{
  "n_head": 4,
  "qk_norm": false,
  "final_lr_fraction": 0.0,
  "seq_len": 256
}
Each number is 500 + 50 x the weight over its row's rms, rounded and kept within 0 to 999. Layers, rows and columns count from 0. Numbers have three digits each. The size before them is the row's rms in percent of the matrix's.

# o: layer 12 attention output (transposed), 256x256, rms 0.125, rows 129-155, columns 0-255
# v: layer 12 attention value, 256x256, rms 0.133, rows 130-156, columns 0-255
o129 111:507529405434423540454466477550480596515499512588461511497537497385479548586477538479522564534470476554539537477471462494448452484528533527451453419548496439466610487577394431427560470427540506475549519495543546483556605513424511498542457480563530525462459528515618515482500550560517504538509446489499424559445443503472569509497455482458485492470574494485526476498478529493598520545602496535469499495474532461473503460497628469465470483476460490481534502415450503534614465506527413458446457523476564476511532465506596515490583457526426433576493428535465452542411621577391451525539557477519586570472502510598552484451507463485575542549548572543606500493551495413433431460570430488488474446436488439552598487467536506380490537446473531431374465499453481563451546462501520
v130 108:440579495479518514473458539500551484585474544517481511520508556517427349530475481545520559512535525480499516468427428503496465490430513420455498485462489547497537451486471546470545436518464451516481591379433429528453483469515525442400490443474489496488367569371413482445482455452449545596542548476528478509506513447581476433496444489579493499493575459534517597576497576501576473479537617614477561436475467501461457458472499505484401481524474520475416453543420505445491448511536595521427485558573462460467470461503417446441563453506534455420579386392469509522525503476427503508489511546513568477545477523572488635455535515563502525527499456540513426513582476535495459521547530475505541562601445498421501472516474538435521563603454507533625505442500513537460475559453566
o130 104:577506530507530519447481499531533531588481510517556476467476592451447457483460455540620571495584516453494406526480488442414468465420497480465501513495551563522607400529456493534436534525524562507454489454577511477469530498531498488416494558545540404463475495457486522513484521432479485527454528419472538588470518418568492536507497469512453518478537473507458511515507439541615451602567547518499513411480395495458487549556519537465440503439467522526450419469495524463476526491446552502436432547499564530490510471542441566431496508480504531462513524390472464552491503485476542453515482574413421519560399548520504528476529576624487431510490543515433494568531434639433515544496426443575494471498419509493498445568520515455458583488545498527595558540464435578525278432467602
v131 110:511549463540526558525544531504550464409564592492441468398495520522580559524466602556572507481513516488499506497598440572460428522452492442428492491474556623505546504522504557440501502558400419461481426540456559428442481404476429579496508439480489468563608538467459493483485602451353595503495481587578425549449550464484523499421504607561490479485453508489470507489460543523565472555482541504431481445516473460500499577478500492537468450503432410479460520502346481553582515417539585564562496447437447472394566506482424401414477443460535559459550552493440558536470462532600558504526522440459522464502453540488517534479458490535495519410523481499513496494528521523465480481488592487492476558445530449463553525438492479484481540488464540595501443554571557490428538488426518
o131 100:493591559526574437541506515453520491537507564482436477469596561581617544465495491548456459450541483444532506469521475545444457470478478497489428512520573470567545420481498448531450523527495473659563551451429477516599559429526472501533450433525576472414511582523505519525463485453449536484518415530538482617485496537500429499479500486574495478530445467597464502516507504550471535577565501449397492558512407569563469595450405456499402469528523523499476507513592525472511515522481529522494442619571501440537449518572531425535451450524485508418483579501474514538535450479577596386455497486489483585532460507553576469559567499552593438552485530517495427493580479563448537407562572496436479551512440463436497548551516518546566538539483462619531496536608503525419451517494526
v132 104:604546418472464486482486449523476463501499569610475546496436499485502515493506501434492494579460494567531451533463547512423432487458435483514468516555439445423440501512468528537504527529481536498510470545530489517484517466594462585515506539491425410508489602532491517526442461489415476502538479500482567474502458509458487530438504412447495516506556515393476452519495512448447411478669502462530489474514563471551555466430486489445485525479524531538571577580434480487450464423434517539474509492469480566443499461503566568458494487494471422540541471531521591563523575501503487501521447478523498441400459511630595575505545386529459548520477335539432494534537616455453516562521675526506594403512551507566476572497497533531429513495460460494497491476448393567431518535417388
o132 099:524489583521474546534526499486421580407534512576541452532529441419585573520417395563510502595491480543578480525537557475480552415546608552498511461496383453440575498553507589431504533495399510529494466501490512450510547466527446559552524527457481534431443500551405515555471596463419530462585443514558500551509470458506485496387562484536482502463595503435496502553414527569496432436441549550541548478587482452438508515436491486487548499513510499515485551558598514592494528499500495544414394447520485455449546456516543578476506553563489428466462507517402441486498414485536466525491480488543484574441530460522482468529532457614475541645408425528535597506568543479496477529561569509470573562405577411491468507468471507521478551499478523445541504439449495563474550521478454
v133 106:440540508480436565552547464517525508501522520488551491533505481504498570496518449469512560511480531514454527584466545481505505536542541552530542522566492460482426500414493551439487474455485432492495407568551507413457513421417549463430553578490454532399411443575456507489519397479518531443503440361511561498458506450513458435509602494416469526583460578594529375488536557475477531452430550452539451525644503500502557486515515460509534570550545529494540502431519446570547559457430532519608494503464532517514489518601512504466490528507516452501436443465514558515535563386449471446434457444534628409571396436504513517578447438554512513501491487641495491430442492509491519538499578475629451485515495464522605533559509453434530425488524498459504491483443562475526536597507433
o133 099:492548460522468528561498536451539567435504544493436621445526514521501502547637448410516513519462484506579558576507480537546580506540470530590428504494470368535474509566430449461458457496457541435454531501457449453466504467488508495519484537434535598458485507570555462534591458544467393486545455499478533480461526516400393510494476521486548500555476518527460442531515526488501548485434515440534538453538511479546477524457502413521526457417426527556544434507588439572488453548513512525460451459546587433494490495476442485498517508523602542492486460542417581483471501490465517470584477464452564446467488454503492527561503550601440410524560465540474482499506543471586507430488575462595561479485565486560624506548600595455420526575452520518367466563325531526463578456501489
v134 105:488562509552444542552527557480486466587541477556545465447480460553476510459431447540506498496469552600563479541522440563537463508423430527476476435555562429472501491520433518551437519463447589463463601464446456540552483551483513536383552467483504436512548403511510580433570474438447524446562474582454461484559552597524571525545429484432511451478547459562507509519390498448454448496424479485525492529531539490523496516452491478435416517503458579544450547591584432535505471584558510536536487541322547451510523496536505550500539598490570498549524429469462493452483544432443521507448538517495485485430519587511407500455509453476435506563483453597426607507567519528496591441505568472490466342522512455411517450474487558511508539533559496489603574496531527562444468432475525
o134 103:543464562507450497595530522541484581460439508543512521511506399628497461491468527517469540537631471584547452445444458519546461433468422462470499478438483526512480568536507572449460453495487541448533579537579534490494518534568477570452544564496428439408514488436438626419522497542469576528496522458481531489442527534452519526463530531492477523549445397534450455522514502515551501508472454470498598591420387519620487525477555501485556377501468509551542523507439570434534507534467400542466442583554440588584561429541438549476514469506542519514481506477597547529506496504532488512525509535601486400453600541488462489539526433487484545581463460533514605537466450473466555440551568514556523466539424372423556554542481600464449560547553531447534559496510447532504492522515535
v135 105:575479459590491501436554533529531627559651548536551551474509467426552567470476523435485505522546514465531511514472534485493514453420489438497415538567505478510668531595538605526522505476534539475548517510457425544476535510476542405455476392498521489459474355521456606535428544520495424525539544527554548531545626451490550497443503625489600434535554521570439511451510444544476476547554478510523515437538493533521536451551543522458576453442492574386443506473464534490449496498548495492440442530498479509492520516523598509531473452457479459422514459523495414541458493453437458485542535525563484465539535466421620470539462525535423505462543480531547421528484436491564552519494413422523375502435501497608493513566543489494539450456468519465448504521416565529517531523546504
o135 099:577487436457435638512532539546436530455624454464365491415532495464481481518522493478489489502488538550530482566486576455452438457560459454540416541505521522512515545465462478524488593577591541503422492501407559475447528530531477499424504525523538531507517540452453533464456441547471537507559610556513454574533526506555488597425537516523493386409431460520527532494496555513484423483552472462506484540499495493323592502561556490481517529403500491440480445488526473505511516424481476613473425477437485527474459469437516495528545365492522499404531527495513500493430583534516435595488496607470405565564467478461495488520490443497538520427498539529616482524537486394551467451521507501540414453550468487582466494513539441470500566538519519517462527456535468469485664554508548
v136 106:569465412466485441414488438593587445552516630563545544570516473561531435514507544472414532486467476471535538432476571608482449553517544554469447502518504537505481530516447490560447606579472443551457506431502439458448471523528438481531573428479519446547452512518513524490486345571461463510551528512458508443507423515394530531524458512525529479501419460483459470446433469463401504397459509546558483554508479547562519534535511499525495490514492468521567577458449474479452462505585466547541499622437535526404553389433430442485451462474475500554491571606459480482517575428504483455525427538538418433551507459456466489452632506425509489518506429448445548449476492436580554462522473518486454449512455523443554501414537572543475550445482527583459536420528582520486506537586459
o136 102:438474513430422424486585467551427475461464583496466537473458517471577558494485497509507503420551507470559520535496584584490481461505450562428453461480514463488487543465489521462432524566457446466479435563542586602496483545555432484482487477579545436550548572524538588485547514508510535590555513439484508529511464447403510529609454571410450473499520418548486472450443543604420554520510577548554507514510572489444503407508461555476567650439540496520452626543425497475545515462546436596490497490549517481459540530517438421553513535593512408469533560559545578445448449484529509563504456434454512505514578479469468507442574507555463525509449479501544501506531574443483564564543487501508547439548578493423563524450435564517507471481545616504568534477563457536476467545564360
v137 107:585457509460477489530509532480472452526464525465526520609508546565455510496469507503563493579536504534442572486532524443513462501419479471537402508398528563542524551466590592536465533522473524395508535532443374471415574542463512580486441576512637576483501456546439494501429451494473533508494582518451428414515473442426346570459472485509442471483481481570461463516603522520609399456495491480510440592550445553554465498479505558542503517552427477545447472545561517437468433598525511483571491433496469544446482507432551520428507507531594507407488432532464504545550368497517511544600547530477529468438558439505448528554452522518598447432486517515462450536495492443560482371495423479492505490509540549508502599479531428562484476515508543474538440479517508500498457453438578
o137 105:565547505502488494413533510495465422445567520498529451524508511464470457494476509525485503430608466520436519482518436381511469546524480476537396500432456492485522458549523462487467498529473461426557489516524507522503591499466548535513491478510602454440647523535528484461450423497588587459456437546493526525525419403453390573445420493527446490536507451405503522560554519531554454480439504511434448460508542555460462491493563490557536614514490537457436529534472506396544520558530494441601433491482398578469504470476508396509394494445487524455421533498485478447584463469529571502579531576476528544542511388488478627476486463417492427499547488542508496502514562429523467411519322394571454524518488532530486503541497468456576488488436503592478519434462490487515424558416508
v138 111:495431508528516533432426455545494570504479489521597530465422610542475509513500500586535509472434535443507511447547535544459483522558611502384524470532508613449529425529523497577492408408538478500573507425473560469457497445419552466529531528484528530486522533473501612474490527555560494468475493468457354536477466508510448521454486495538402603523439534440488548478541525507472558404591434602495371445528504453422514524432518481505492536535465494615502467524404482450552470524593450504550552588558451403492488559496527497513474518458436508536450467418530555469493501566538527501461517458468461443448415537460495525494589560475532386432420499481544414555500517380453458546512466504496504557520466450499479507600488507476516490449471423501387489505445485474467568517515623
o138 108:418374490513502424433444473481556431508457489409563452410465514482467500470546563462488583486401484482515547423552507495481419568420594451510574455556509509492542409460522477461556461469511503526482423469463475475533502509446581534534510448534532540610446468546488479506547453586460420538589536454516504469504596385557397485497460512551435516554464482470514489570496431587533555386526520514507507445529468478487544551532483499539511612496447446533534552563451412555479482432518475528439433564531520475513457505516491495602449492487462504568537498413475475437516459520537496494524475559550478499488502473488598518507583521515451430438550467552438424541511469491437549475472466522471539538478511506470596444573489504564569498459607451511467494515735496538522577446503579
v139 107:601432506503517511480498591552527484448567587544524541475471517491493464476519500475552548426532553479494450584590447522472534512533539576394458532536549641534502422664518540603447487430465510538489510515461466507506541528538531630526472392407472542503546442457553500493535426504547546576494514608520505535409490551490582515538484540480495460488554608447502459485414541527531440556515457432555520490484553409511613498484517447525552527459498432472572526409502466462561405539442576545507448478412482530437397588574441388496470514505595523491460507580475549576464500549505536505466462490514520555464454491514458416527565499504574486511507548491464480570523516506432573411481548418565468501537497542489604509554465459495440525516456511492450485524525497427453484572529459
o139 102:480490482566493411582501528477538408493488480489422494532478556459484444542561470412498514579526441464401409527431478559459534530520508497503435496549505488548558484449525549518424436518431419490524518575497526556468517546463472475540429329470462563580478536501463399381506377569503515575467508534596492491455528468506502454599490529541483455506551501534419504507464537490466431542489486485482601578428494569477500471535475477448538409406495509536527484503507523486582594555506508603596346529480498472470513512580499410530503446466543428476503499564431527518413460515557488486403517510498428537453511529466504424582459475471525528452443466541522439553531488527411550493466557557472538529519533455486590489613546443543432516507496443497562503420514579572405562493484524
v140 113:493503459460491546440463416574490396541477455561494446437624496528484443507552510491458555550534438477470495513463525499481530497584549491460559419509442492503485398499502474478478523434512464562420483413502461534369485615503448462462560531505472518479454461486435439495529428616536489549520528450496423516562505539472512452492456515582486506374551406534492461525472484539457495529452523466459513542519390434498531414484535473564614439550472513517562538515523480555487446557468550406529453594551475361442446519459563569436507401494407452405497464390509523477497464428469523496511432446510538508564522405563583515495522560531502503425522486567473471556499514620483595481454543478567398462505439593467470538531523492479411432472485489519449443486520488502527443501553423
o140 112:525443422566483481453597443529493530426503445534605506461450603482499473457557530453469513506534444574480564546589615557416542544511455529538457449516462498510540506501538454548526471470472554549387479525500519479444475557513494475524445512535462495503420500504501565491457474494535495499596528529503496564512453478464498512553498533512477531439570473601454471539532560460449528474558482539541549490482553383535552446499518456531493520506453520413549419434382577443559482451543491434566403541471529474563499470508566555419525431479488482471552516467556581577459418474416569547399482519427501457499497413507502461499551597604539462410516556593404541475492567536588503554510578424623385509474469550517530531567491452490486508480477538546435522478515499546432442365542565
v141 118:467457511492522541550545473413527568509471502541533510463539477541487590475510594490549504424499522425475487551451418502431525485466568525466496507522456482463532457572542508533616537544462605546404510476502501569481571493556483484523482495387514465486520520661581504459454492464440500502445420473485674554485538528602454585553545478421494535460574514578487489510465533509516490429400486501475517417430604519472519520502452509596506561491578600497488510414529527458506493504461521528488591450397430437525575489451489492529501474601513479456446435600502505501504568528535461434454400585492493526551469521519431586511555499465404546511453405541488454490509552424457490566524496529563504493508553507449526567503550481498542528490426533569425466502607500465529530512585616
o141 112:445515441474504437531532490460545487534508471452470540484430546352526560534517531503466468449459535452452452551465545437458489493501519501514584434530485451498472657564608436554522492508483503597572493521454416538535474485570521649473552503467581556520490547525558461510495496488469434466503474530544563446445509611484521530495483472396519433510548430492519433600473534550493485476508448574408449536455503575535497467500521484501467525554534500560467558495484530546503491560483519606510453427450525535488645582520358592508643536509549470437520489554471469493563538521539373546492486507531486495593500560502534537492446502543433499526504396599495513539536513533530479488573558537523541612527447534438577470486459518559493505526457528511535567577374494518576503494503571
v142 102:540566501567533470453438560530482448474508489585442464546515469483480514467501465501367518439578407477538561555497543510533569492495531452515450546530493435445518491491546502553484414527522500452532468447393575410501470470521530429526481477560505522453471480525512444525518589479582528500461523569485484508629562579441461425483474483492460466411586530540558434495483538522464458562509545503464408559436531487474531441615522538512512504507531450544558541387611545478544536487466438522426465513512546349472413469469537553460491521434490568535447518381535522515568533581538491490500499509583557472480476463495490502406544498567467463540372488541548442500428464432608522558486456437480579560522492445519594520557597505509448501452555457511465528382513462508534524523474352
o142 099:516474522516518478522471567525490589470541481483442503441450529531548546411533513436503437542478544387468488490497470515497543457472552539515556565556526485514475645434549509428543444571499463469466499473473510525586506501433477522476443502564538507566479497429488505528558512460525599511478535399486480471529567436495530415551523493647451509605564589502380499430442552538438545456509488488434551498571580381466466473590487499536439477496548570495496469466405583515552545473449420395493482473505486526501455448482546473400438554552543522458521458449535491440499474619492453500525547566476521451499463558495508516534507543586424476478579533496534485434531552455514404533539464523518476459472493511579499486416520489476491542482463513534518557460514466537371733471519563
v143 102:633545531525532483642481518468482500575524533569534497500412392471474508480432472580544457512536440499464511492497476555496571490502490489376541456441513455546498487462515485500459539545499577471497438490556466540507442537483474557439559519501457462514458499573452499527467518463459463572485539511428555682595492427450545491497461494467580498462470553440454563564432490481474437624476560502510494505529477610454542368451475418548454617590447452486497479459571549448457510446497502528512518550537517472433430490415472506596422587541437583473421450494542486531516465456560533442497434462489485480485479523569486564452501444578598449593420459482472551505477456462543493461532610476494567503512546505510540526465548406566447449574494459528487534548427554467517465462536444
o143 097:565447565490524408506453448442473528528575503572530652407436450426465542542406431470444417525623508497450536464490540436498445534550497445469501516530485519428497465506512542575438567585419543502464441502520488482590396555635538544627542445566537520554464363504473551471508535478446515445521497501464421481510462424416579466549574544553471547517468532530463431495485542561437464479510442539508556458513535560489482470490435487514615545506512535635499496460499592495492528479381542549493554523481380546471526511459490436455486526550475568466503461483410428512500539471583514492454575499532473479489564530512502626554512538532500407551505462504526581480466437502532520443453555495457456450515485500615466491514578468479557514514514481498473497481471573520478537479559515
v144 099:463632512513557534440445539587457469531600551529493468482607479443569452553498488573431500491471489546497405521437522471441463454471540520464535525402459471563540585471473411514560499506491553544510526523476453576445546542575430563524397454463537511457513480471518534502538479489567544536493398614535485449510525493468509458595500491656514506502495477455470570468542506440536438519564511506480377491435483496489453505345516478534568524478524579364574365457465475446514533579536391538472539488536523419514544546494481598475568466540488551511464561504537491558516509517431583527551428524470476497478531463481484514505580500498473486502518483397498496444555555499412483484403524574508484572477422580520453539521566468538553494474399552523507510504541491505499510476391563
o144 094:422488445511519532544476454477496610600440521589509429531465520420603476490405482487482522443494556445442500477514563531460429558465475542579479499532515488457402539456462510536567455420520551532528570628512512530463471508510594480451419510444516554463470559402456524479582531543559498481483418594553514531467526499581515479561489476510380435524462476528500527449471477516497513461347505462557489508492446498389419493537508534514586494504436492331483476469442475531503531430470565548530532599410539472496429520439482530481486430546472536521518491464464453530501450515472538505462547582520459504521529397490543485506597507498448499491517424501553475524475461496453568511509583433464402609485448568470458499454496459441614506561565565497577563492426465476480398558524537
v145 101:502500542425518418534493422505516435484491517391522521484510503507414463563583533387477529464428497375484525508483508542430571494458484541553394511499544492509429443507526458567412441488483441489488525587465535462553539427480450386502490460490598434462516486502424538491457515495589498468484453417472496410468515488444425417506464561526463457528536404486429492473550528500495463473466459434489513573378521511505520501428499471571528505523494444517440424523433496370530536439448502545545508480465530489489455494471462389476512532436541480446500436460478474501404489421464430474470568505475464442462542554493576508557517517400528546409465535515531369584546516546517489419434429485495435385542503505491529428573497492409491499433528579441556535444411570525538465404573469
o145 098:621616487453494479447576464494440450470479511432503443566491498584487462469519589462531500403516469453545468587478559569465535509414418414504510474546511420490536448471568498446528472475505545570406516475532522456525589323412497501585520480556494456586503518506479455482458463446553464548417443581435550519507631420475456522495497524436463474427515398426440542515506505408540559481578566391490431402456592542562543520545512443564515523474468476505567510485503482470555548399496427529499510429486501441442532479527450421520546472516608536495461588515518474481530518418449484456489507533498455481525439523484516594518482494480482511504432468475508454505517489506473522580505450447452523507498539579558489544543526555400627538523504518506491530421436518528570555538533436
v146 109:496482518515466507481493476532534523508520443510510409442463536490466422453474445405562538480520572473523446496540556561559470472598447468549460547454533419473540570612436444531505608561465493504451523396481453485560547505575529557444480439509455508521457489600444498473449491582485455451508521554531517438564491576551391525537500489431439486562489453631590492521522603537501547503532396437527476549507539418510523520480482514454502591587481707494536513431583461424542477540566542529526547505529536435428448496558480488514532506435544496461558517492497484553407484538609496400482409554479534486420568567485571492468484465502582470507532454474474502528547511423401382590503555545542493534498446491497535423488585491562488499519500509531527513557493423460517452525532526
o146 103:496503468518432544546507491470528506522462534533436501454493470498465409500458533480564578582472496435486525480503501420469411536493517497523433560584425425438489506618474529499462524517494584499458437460456449517474529529502536548558386560461534572510494591500404610483466446554465455554522481550478514468409465468503452527474464559510534437501566447422477490516492490481575512458503438522485545440363588474538404521524472508500508521541478475464541567441422460425614520571522535524489513489628435543439460483586453493492520496451500490573511567546470428505495514439599525489471465460497492544439487678516489459451551429511389565522559501386533491478439574500516445575463586549458458567456400451400552506467378498476521537514454550493577550554492471478453444526475522
v147 109:525478515470482420558411488531513390561432504503513447519522545559551379513454508465508567475487542565500546508470520526449553475453514555412496505595493617568527525568490532578468444404616491485497473529404522525405545549461428533449543414486548418460534442412558508543558447570568460472447438585532589478431506516453496509581513487500561542460538531536499534530474518486482400455490465466503528606502494494529499517576472524526553517511545461587582559505572403504425391525525490455569503482495439501556540517471516518506468478489501558535477526411437470559516454413490537501456533503390447464488448450450580530591533588447482451557444427521483490468482493530480473467546440582595452558520434552558341471493598512477499483461497437445477554549451496428559505517496539
o147 105:506542503527505516449503600430457476491489551449501497536456509506443457485552591457511518387548559567427414406430567458558471507457515577447538519503560627542468505551521473488529497483482461482399507472469527513422490507586525504461485429420518473521472469426496437469563466610546495473502485478490498531494499433389446557530500510493547467469488486613553450478513550439549412412496558493457524532529579483532599521539446500473526484441481413430571445535438458496619544489590474450542485542520475469512565450503520391560504459448551495528437489464500497516439457409396450572501548533495503488514617403599449538464585538479407480598458480566522475545465434486542506591536523509498492660498446522512476564451582557486452466509534496502491523510449460508495621413500506
v148 111:528470487461486461527529546417537482478527453500435489450602518531502485495466570490520547462505569532480511584523524528548489427540522536550511429488517392550512360441474483455550449492472441515504493506385568473566532529464537483486441514537394510482512479473378466519513428530521520515457500499481603504468489435503504579461572547510597515515484488445527542577520510500518476471441481451434530566576486315488552374501548515476560520503480475475445455510446466412501594466492588527508504463505482498527413481408551466464482368455461396587467508460569601543545460462579429441518570535438573527481590494467483492543565525555463432530471498498493489460438509584535501542538474504592593474479513587560476474393462522475450474513497486571510514451528460414455651521465452
o148 108:560490463534459399468521528462519521514529559510564443464596493465476451521388586444449450489493564612589568543501468484442505517509449495576561503454556479597473448491482517531585439415556432519396606523456501514533592503615405473460489524587508536575604466487480465549559484472477461467475594552522559546465489478559518488379498577567569472546589523546561502516536494410452452431562549552400472514471377501511442558428476511490462473512481527476551497482418497531505519568477526500527585523530511497438492556434549437480484521466494523499466526511459492566516487475542533527506414442487589563540498502435428443446463541543502459533497527544501414484497548550472516495469477458502513495446545532499515511497455521536446504496535538583565548505370561537485701417495473
v149 108:616468555437489496480511511423502535481516501505480502516521471550522425405499475466577617486450490480457498561507410469410525521509495427477440534419549430537473460449578457526528491431530545534540484539501470481580509481492448457462553491495454515482488523479430393545483502488533431485570379428442468519461440550494487453520450469446455481546648550511414516475467472589438485589509524432430551489465427411561357451412440435563476431495476495538530454498427512465529463533527459502456520503563411456562638589466515560511608605514497465492532578478437519528529518552613472528459496424468427579543482580486529494474463448518521419515467540462436468514563482583475464375514442477478578477482446572447511492459446503537476544536448508536492533443513508491464502426466572
o149 105:519546564475524526540558478425480504517504458536578431623476469454484495462574453523492533472462515471487426442558530519448427435431494499459469495450569544510533492447553538586556417524515581562480435634513517413558471474577540527487550477536451487496579489523432482438450443505514527495517492519450552448539524500508422388442566475487561482536489507472493493545552530407468451522467466454522500440399425408596506397426508610512480500572462543512597442496418507498545528497460486487508535414480492434569494536443485465514584589440472592577560561494520472432508562530494527456402548574409485558424495567498447476562525452536533439570496430539500514420551445595462542556496426560471536499510522541458510534580521433500521522543502485516454522447381615435565485483435550
v150 104:565422511576395543415553545507548397486529432475557553502529548451521468457537455524479518524478608448459481508471427437448588553542512600510442521453502564450516471610560567498516481433533448489524568498362484539522462523491465473605401560424573572498500505391426483530573482435506547537607409486436479476466435555501543500511424495473537549515509482530422427493561448462520542481418417535505504507411527469457568520496578528498510476572490458548512497468477481521577480546514474596470465547443504459557560514461573542455468382535523531490423483492586475473431536427525509487445457490448457440476579523360454457464500559531457492511565523429398545473448513534564518447461446584427491476516475457576549565413482506469503547498548465510541494577539546510571485530496517
o150 099:613464508533428497521502505530590456454440419596532501518481516400555518499468514433499558569571526511489459470472493597534607505525505449437463533473575456537543492465564430414605473528549473533505607580427429543447469392434502458506456533505518508512536542486506498502506527477466540562551496479495507425449530459502482589491471503481572558502503468543519517527641474465506600474438520510479483556486465502410617514499502492507548537485623402413553444506395541527478409538513462568509494537463580469485548571473453430592509360518451521611434484495528584493544564568556488556472528499410427479482499480425459513539500466459485463421485510542500483440503424516525593533473396579486496424585492472439497504464437494435463474436459471516538535525485478585568531477453473
v151 107:450536455483539487481514417553469553481501481528478472468471559482439524511399419484434522507436585524504504489535442571584533543499514457491376556524506433437534414480521470407537519507551538425548488515569478505499549483562540534371447491495519546523450469551511494465501478428487470440542542453535586474576483500448526512454459542497449528472461589546490501618541565488423537462509437527538520537440493487470480400582579534410562466516455556556490453537369481496453530512467417490458323472474576529516510505492450498506579521544574501514534501513444538494617409495559439489519531465488492424525515512501582460548471366422504479540587515516492515584474501535499481489637516436591564481536468503507464499453555460559386520519516556436470637518480532544557395523522499
o151 104:502542531504424482567548524555418455545572513429429467574589371450435565481472477494556515544495529515579514435535438537493564458486523506492458569525501420505467479431580466470516555550606456453473437476467438494402525527578527458501483482548521467477474484387415393419532538533531451501534570582543551540567507467485573507445409557539523557640572509442472473715541520525497483455543511530501530419497527454498519469452490588490521465407476508479496520472492495534558460483518528491412454517545479538493497529476511534499494601540546536461613552485440467537514536468465458575546491346474466495485589504490458454523491471494523570482538430481507594512441465573528502509472485464503470485506501483542392585473530527529446547516429437500448513468576519567528400568455520
v152 109:489504549439587491431517549490518528462459612464393486433560535479506509514485497485486401516587503407506490480540456600415569456503420460497524473488454462543504469544481498456508488505511474441431462517581464574498522482366462444521453517460521550581416468559515448496466587475640431517504600488564464479541507550544561409453481517485479510459455466536507485474509590595497565516562483573524455465461538527539555480507427536499414601479523523478490451413521493548465537483466481567515429491694558427529442523441552409529479507425561472419610524566508478478471484493500428513490500569488533507441514475503517429511403484336482562420557484418595508463490495573501462409488468524446516472414533530484432464477492489553469540452480496471474521432454496554494511537469495
o152 103:507503408431488491469476505487517498539489535521478505485597511508466529470403479622464495476479441460472472534481565614470420487420401476497568466523526486449526507448457492583503522380541476466490492492554484528503562488382460510603542491534540485562388553429493467490537452360592515510522520520538426452538378437493533423515494542480508561463516470504476442492487486490593486515575409507495496499461586540485498514493585501516434480442455503451488471458635436525543436502527567450546431492552563401502424523482430457522569528524465476412500489496525411496480516498438394499465539510466460572497520512517464445484472565445516571529593434448504619439501584496542511478496465573442459371562573563512414458514527408480545542492429509497594484569532472422540567507469503
v153 101:480516379499502408556521433541486463537494462498474496427528567438492491541583489504494532459417435447529436494479401531594571475551500489533465489502497476510505393603499412506406427527535587480520480414531446521530618460431537535487541511543595443486413479505439505468612557505525439481448401508561539472511542431435527441451518485551502427507516401532611457516523491508386503431604459429403571508482549501561483492452463450454505473510532400463509476595444457512479504476524524472443468442484529513525430537466492525525583456501549531570521542433506465408554409443460457508542514461487461503477502506502521556476523542400521531425538355518405490444582529518518491513475498475469540418507481436463428519522576517474470538402498526487501451456444507416511372537496467
o153 098:516467471471524551598610553465452493571406506558424514529541473584557518424427567600462548516509527485464492537556484491470571485383511490503473457609444492533528456536522627447521486529492550555445491485503489592366482447474450482530545474645445464438495517483547419538561539444526420496489499520415574458485505479519507539525560516530426425446492473458491583580422465427475526455531538461420557515541502462507504552484524567539542484442446473450562524523545498524526522518558438450566575489402484506549590423484499472534539570581412491474475619487476436489414473458501524569554533552506502475511563535516467548425463564531613509415551423580440592564497492530556516548549543485461470568518452526626493545486519489470510474525513489466439554537516511513530593507438483
v154 102:489522524561435419414475540503537513529527410558499540476542505572526435470493485521457506523522526480473566548501510529568557470576506430532467503390485448445423562479503491546517442521353540480454479502466555551515515529503588458489526591503487383520479536564537475478506469463534426590520611427490538518565326557524494570510523460551585490519464508573502476491599493506530467449531400488529466532555545396598535467436557510460564496408549495536467502496465400546499471572515551569477472537555515479521466507510418515546503475485498516491513313465480516411579487520462472607494501548481507500502524499524450491558531520474487384486582497567559498480520468517624542446443501501542524463474409449495425559478569494459494536504482548516510449399450558547607464517394511
o154 099:517474488547492521412476528512421510543436572513533469459515516389462409443541597517550465557478453513556525525513495460491551516443552493533524554396394509508506596467466518496570515425403522433491539515519455537364527474461541559519498547548464432485543533529522512383525554529506559481507530429625476477503501488507517543427487589514505474551480434520450541632513481473460611547462467542468517450462512484485447522510420513508527433444451590487434393510502550467537485521476604490518590521608632559544516438435375427532500436524461498570508490470502509503519432455552453530532464526444513483497413476438412447492490573540526542422509451500548507574536489465511612543509432540552541516441527498532485434422558512490535549477376581542536499449448543496578503557439468
v155 114:476540576450541519507547505527463424498478520556538611493424502682540519535515412518579463454550508495529453406461554513489540447415555417494503460512569518501539492474573483409497510593548431446454471520435506421433547479493485601481517553546479487520473541471477463510434536458382579585377456512520450485506454453445459533452360509493519522505439509514508489501453526503538532556502396522545520491524500513443555438573487415552518459568495490415517413457517561418510577413491622545524507467494544460392541462521507469533513511515427530521483547501498464457525484387542498468501419490405544524461552489489548464486459410496555553555543563489457516524531499598531374499517387527547483520475495494582437454431468475479489547520478448554407478458503475462485423472431560
o155 109:564531553535496462480505530433524530569510596497387450455540491550479574472527494556628510404525494497481590475482468513541548566586554400485469430485528536501530343440490408484522481519501560485493432539426513487471458473493480500528549515547527493537530608439468532510488491443538439467392429494518434461462567483478494533473457499521446505577534416499546447562420505619530454537590509552455491496513504514515509482437459470586465554525531419487495408460520607503477525502461495520488553568551497533405472464452518454491510483535447525502445552538419436504517488434519530486453455454493537517456614532450549498509457519487488481574510449427511488490501546552606410481540475546402440440511514474549482534510510424630584388526521569542433459452419538485425358446445573
v156 116:531508545526544478512445569496481470564495480491368562576485372465498531415517505467628526539403533558458508564531520412519542524559487548553458468470460514478491498464412542569449494465556471535517461544580409396475513526476475510477446487516453479510550524538486447492433499500509495457538475398473462488580458513524396529439519573376485518433485563482486588562507568476555514450601414436513570511532451448548524482537610540437564487547522526394479505422508448513498459587472484551521530452552443513523464489495496450397546602532465489435463523462468452556516497512470545487590510505467534494500461505472398369475463485464525512519524485536553490514434449369495493440499589440550494475477452521585511503542542524477572531387493494574438548530432408508518624561567485